config = dict(
    n_layer=13,
    d_model=192,
    n_head=6,
    n_kv_head=6,
    head_dim=32,
    d_mlp=768,
    vocab_size=1024,
    activation='squared_relu',
    norm='rmsnorm',
    norm_place='pre',
    norm_eps=1e-05,
    positions='rope',
    rope_base=23500.0,
    rope_fraction=0.75,
    qk_norm=True,
    attn_scale=0.292,
    bias='qkv',
    tie_embeddings=False,
    parallel_block=False,
    extras=['capped logits'],
    init='normal',
    init_std_qkv=0.0361,
    init_std_o=0.0361,
    init_std_up=0.0361,
    init_std_down=0.0,
    optimizer='muon_variant',
    lr=0.00893,
    lr_mult_o=4.0,
    lr_mult_down=1.5,
    beta1=0.95,
    lr_head=0.00537,
    warmup_steps=0,
    schedule='wsd',
    decay_fraction=0.825,
    decay_shape='linear',
    final_lr_fraction=0.1,
    batch_tokens=16384,
    seq_len=512,
    doc_mask=True,
    train_tokens=143800000,
    steps=8777,
    dataset='wikipedia_en',
)
Each number is 200 + 20 x the weight over its row's rms, rounded and kept within 0 to 999. Layers, rows and columns count from 0. The size before them is the row's rms in percent of the matrix's.

# layer 10 MLP down (transposed), 768x192, rms 0.141, rows 63-66, columns 0-191
094,183,202,232,200,226,212,191,232,191,205,216,229,183,232,185,239,189,229,187,194,224,221,212,175,182,214,181,266,188,171,163,228,208,218,235,204,216,210,194,200,161,200,232,151,219,234,159,190,212,168,162,199,195,181,175,175,196,181,223,211,204,178,218,193,214,192,216,208,200,190,218,226,202,205,210,185,194,220,160,192,189,168,211,199,204,199,206,172,159,207,195,196,198,199,213,215,210,212,201,202,201,163,166,190,221,188,203,223,202,206,193,213,246,215,181,208,184,207,183,181,202,206,208,190,206,217,183,182,170,187,205,241,165,190,212,173,195,217,211,192,175,217,225,162,207,233,201,198,218,201,207,171,204,223,192,187,202,216,178,198,216,215,216,190,182,202,224,174,226,228,214,184,179,217,214,234,199,225,175,211,193,213,201,217,190,168,177,191,181,174,192,180
105,189,204,218,171,226,225,191,188,180,198,178,227,209,220,167,194,213,201,161,206,225,187,162,237,187,193,197,194,175,181,195,175,191,202,187,227,213,215,211,221,203,175,164,195,183,174,191,195,196,193,243,176,232,235,180,213,184,225,185,205,212,170,192,222,181,202,180,204,152,182,198,174,184,202,199,204,173,204,225,200,195,220,201,207,169,207,213,207,196,202,223,210,199,208,197,228,206,175,225,189,208,232,161,216,191,199,205,238,246,211,197,188,190,214,204,203,212,215,219,217,167,211,239,181,192,176,162,187,181,193,178,195,171,234,247,194,211,178,231,231,223,234,179,183,203,214,231,179,198,187,219,196,209,237,219,200,193,186,180,189,178,202,191,192,163,182,204,197,216,162,192,220,183,187,197,173,194,239,219,234,196,227,186,210,222,201,199,204,209,196,237,193
108,207,237,233,193,195,200,134,191,198,145,242,201,178,184,182,245,178,205,182,189,184,176,201,191,200,185,197,185,193,199,218,167,191,199,228,227,192,165,218,184,198,186,205,219,201,198,170,202,200,207,173,242,213,173,176,211,236,239,210,191,183,217,185,155,187,202,184,156,181,192,173,229,207,209,208,229,217,214,192,206,200,205,209,189,242,225,229,198,190,217,175,189,208,223,187,194,204,192,199,182,218,201,225,199,189,199,193,145,191,202,170,236,198,187,185,219,183,216,209,223,208,200,229,193,190,188,211,168,192,214,215,227,190,217,183,219,207,183,181,193,223,192,180,169,228,197,163,197,198,191,207,190,198,176,201,200,213,207,204,227,186,205,198,218,185,209,202,200,209,218,187,199,238,204,208,210,181,188,229,211,170,176,173,174,188,181,185,204,193,163,233,231
098,209,215,198,205,218,196,190,152,195,163,178,206,207,218,189,207,231,213,193,210,202,204,147,196,223,169,197,225,210,220,225,236,208,227,189,225,193,196,227,181,205,197,242,194,174,242,200,220,199,196,229,168,225,187,200,208,211,219,205,236,176,206,203,198,212,217,207,196,192,177,154,192,209,236,181,211,211,198,193,203,195,186,183,233,166,236,171,174,206,246,210,237,218,209,189,184,180,240,209,189,201,187,169,191,190,171,202,163,212,197,195,213,193,182,203,174,225,206,219,174,185,215,199,196,172,191,223,203,185,201,197,208,220,214,248,197,217,198,202,192,167,184,217,202,155,176,212,196,178,214,218,197,193,207,177,222,211,200,185,182,225,183,205,203,236,195,185,183,201,188,197,256,205,241,200,228,187,184,221,207,222,216,194,192,193,215,172,201,206,159,185,194
# layer 10 MLP up, 768x192, rms 0.192, rows 64-67, columns 0-191
099,207,208,193,245,199,164,241,220,207,196,191,211,187,224,178,201,176,174,155,218,189,166,178,209,183,221,231,230,185,204,197,189,221,217,210,182,244,172,193,201,235,222,170,207,196,210,210,174,168,181,212,197,220,243,212,223,227,218,198,211,209,223,200,207,219,188,209,207,230,196,193,190,229,211,193,197,195,162,188,209,190,153,226,205,190,189,196,215,228,182,200,159,197,223,217,220,229,176,182,179,166,195,224,192,217,216,181,200,206,172,207,172,195,202,206,219,233,189,197,237,173,239,191,221,221,219,199,196,202,217,233,199,198,210,209,189,204,193,206,213,230,174,172,202,192,231,201,216,222,223,190,208,181,198,210,194,157,188,208,213,172,233,215,185,210,206,203,178,218,221,218,211,177,212,153,184,210,244,213,185,164,210,191,201,204,183,183,181,198,194,225,179
111,212,170,233,183,192,194,206,210,177,214,196,207,205,195,196,206,232,197,231,191,197,220,204,198,225,203,187,195,190,197,182,175,171,186,199,192,160,171,202,185,169,211,192,223,187,167,185,234,194,191,157,221,222,216,163,183,235,158,209,208,214,218,215,173,167,154,240,210,204,187,218,211,180,178,218,207,214,215,214,195,209,207,188,207,227,190,195,194,202,218,191,188,198,208,177,216,217,213,206,174,176,203,217,183,175,237,184,225,199,223,162,213,220,189,177,174,182,248,218,220,207,216,196,190,183,178,217,186,165,210,197,223,212,188,182,179,223,185,195,210,215,200,182,183,192,188,190,176,225,231,199,208,189,170,191,174,200,225,211,202,192,197,193,180,171,242,216,206,240,185,209,205,242,202,209,214,209,220,192,176,194,186,202,172,216,201,222,184,131,218,176,235
102,217,199,211,189,225,243,197,175,225,236,169,190,202,194,189,193,240,178,210,211,202,196,213,180,169,239,217,203,210,188,203,219,182,216,211,195,170,198,194,195,203,173,186,250,190,166,176,226,193,227,188,225,212,226,205,219,197,170,196,189,192,217,202,208,175,205,193,201,208,172,211,193,199,216,223,213,202,193,191,210,217,178,207,228,206,198,169,238,207,202,166,205,188,217,152,207,234,249,219,182,178,216,199,242,206,226,196,195,207,229,201,191,199,193,189,171,199,213,172,196,204,229,196,207,217,209,200,227,210,168,165,218,214,216,180,213,214,177,195,233,205,244,202,206,187,178,204,197,195,179,175,184,219,220,185,201,235,201,206,230,193,213,196,217,226,212,217,185,159,198,186,205,216,186,215,205,121,203,207,199,211,212,209,179,192,182,196,240,211,160,213,187
089,177,192,224,192,196,204,199,159,220,160,225,193,181,192,217,197,226,167,225,191,186,206,208,207,197,183,184,217,176,165,219,189,209,208,229,178,207,180,224,155,189,189,202,208,219,210,208,211,228,171,249,209,219,224,211,151,191,217,187,177,206,191,204,203,204,214,187,211,257,185,162,197,142,212,184,175,226,189,199,233,181,213,219,211,217,183,221,241,192,211,228,225,189,202,194,197,179,162,192,192,213,189,195,168,238,204,189,192,200,208,199,182,196,194,205,248,202,190,247,203,236,187,207,186,188,212,190,209,158,191,218,202,221,209,182,196,204,214,233,180,222,193,180,210,233,194,213,207,202,197,168,190,201,215,187,168,197,197,167,203,220,199,204,204,210,209,218,174,178,226,173,242,189,216,218,218,197,227,222,196,208,210,206,205,198,187,224,198,234,178,203,208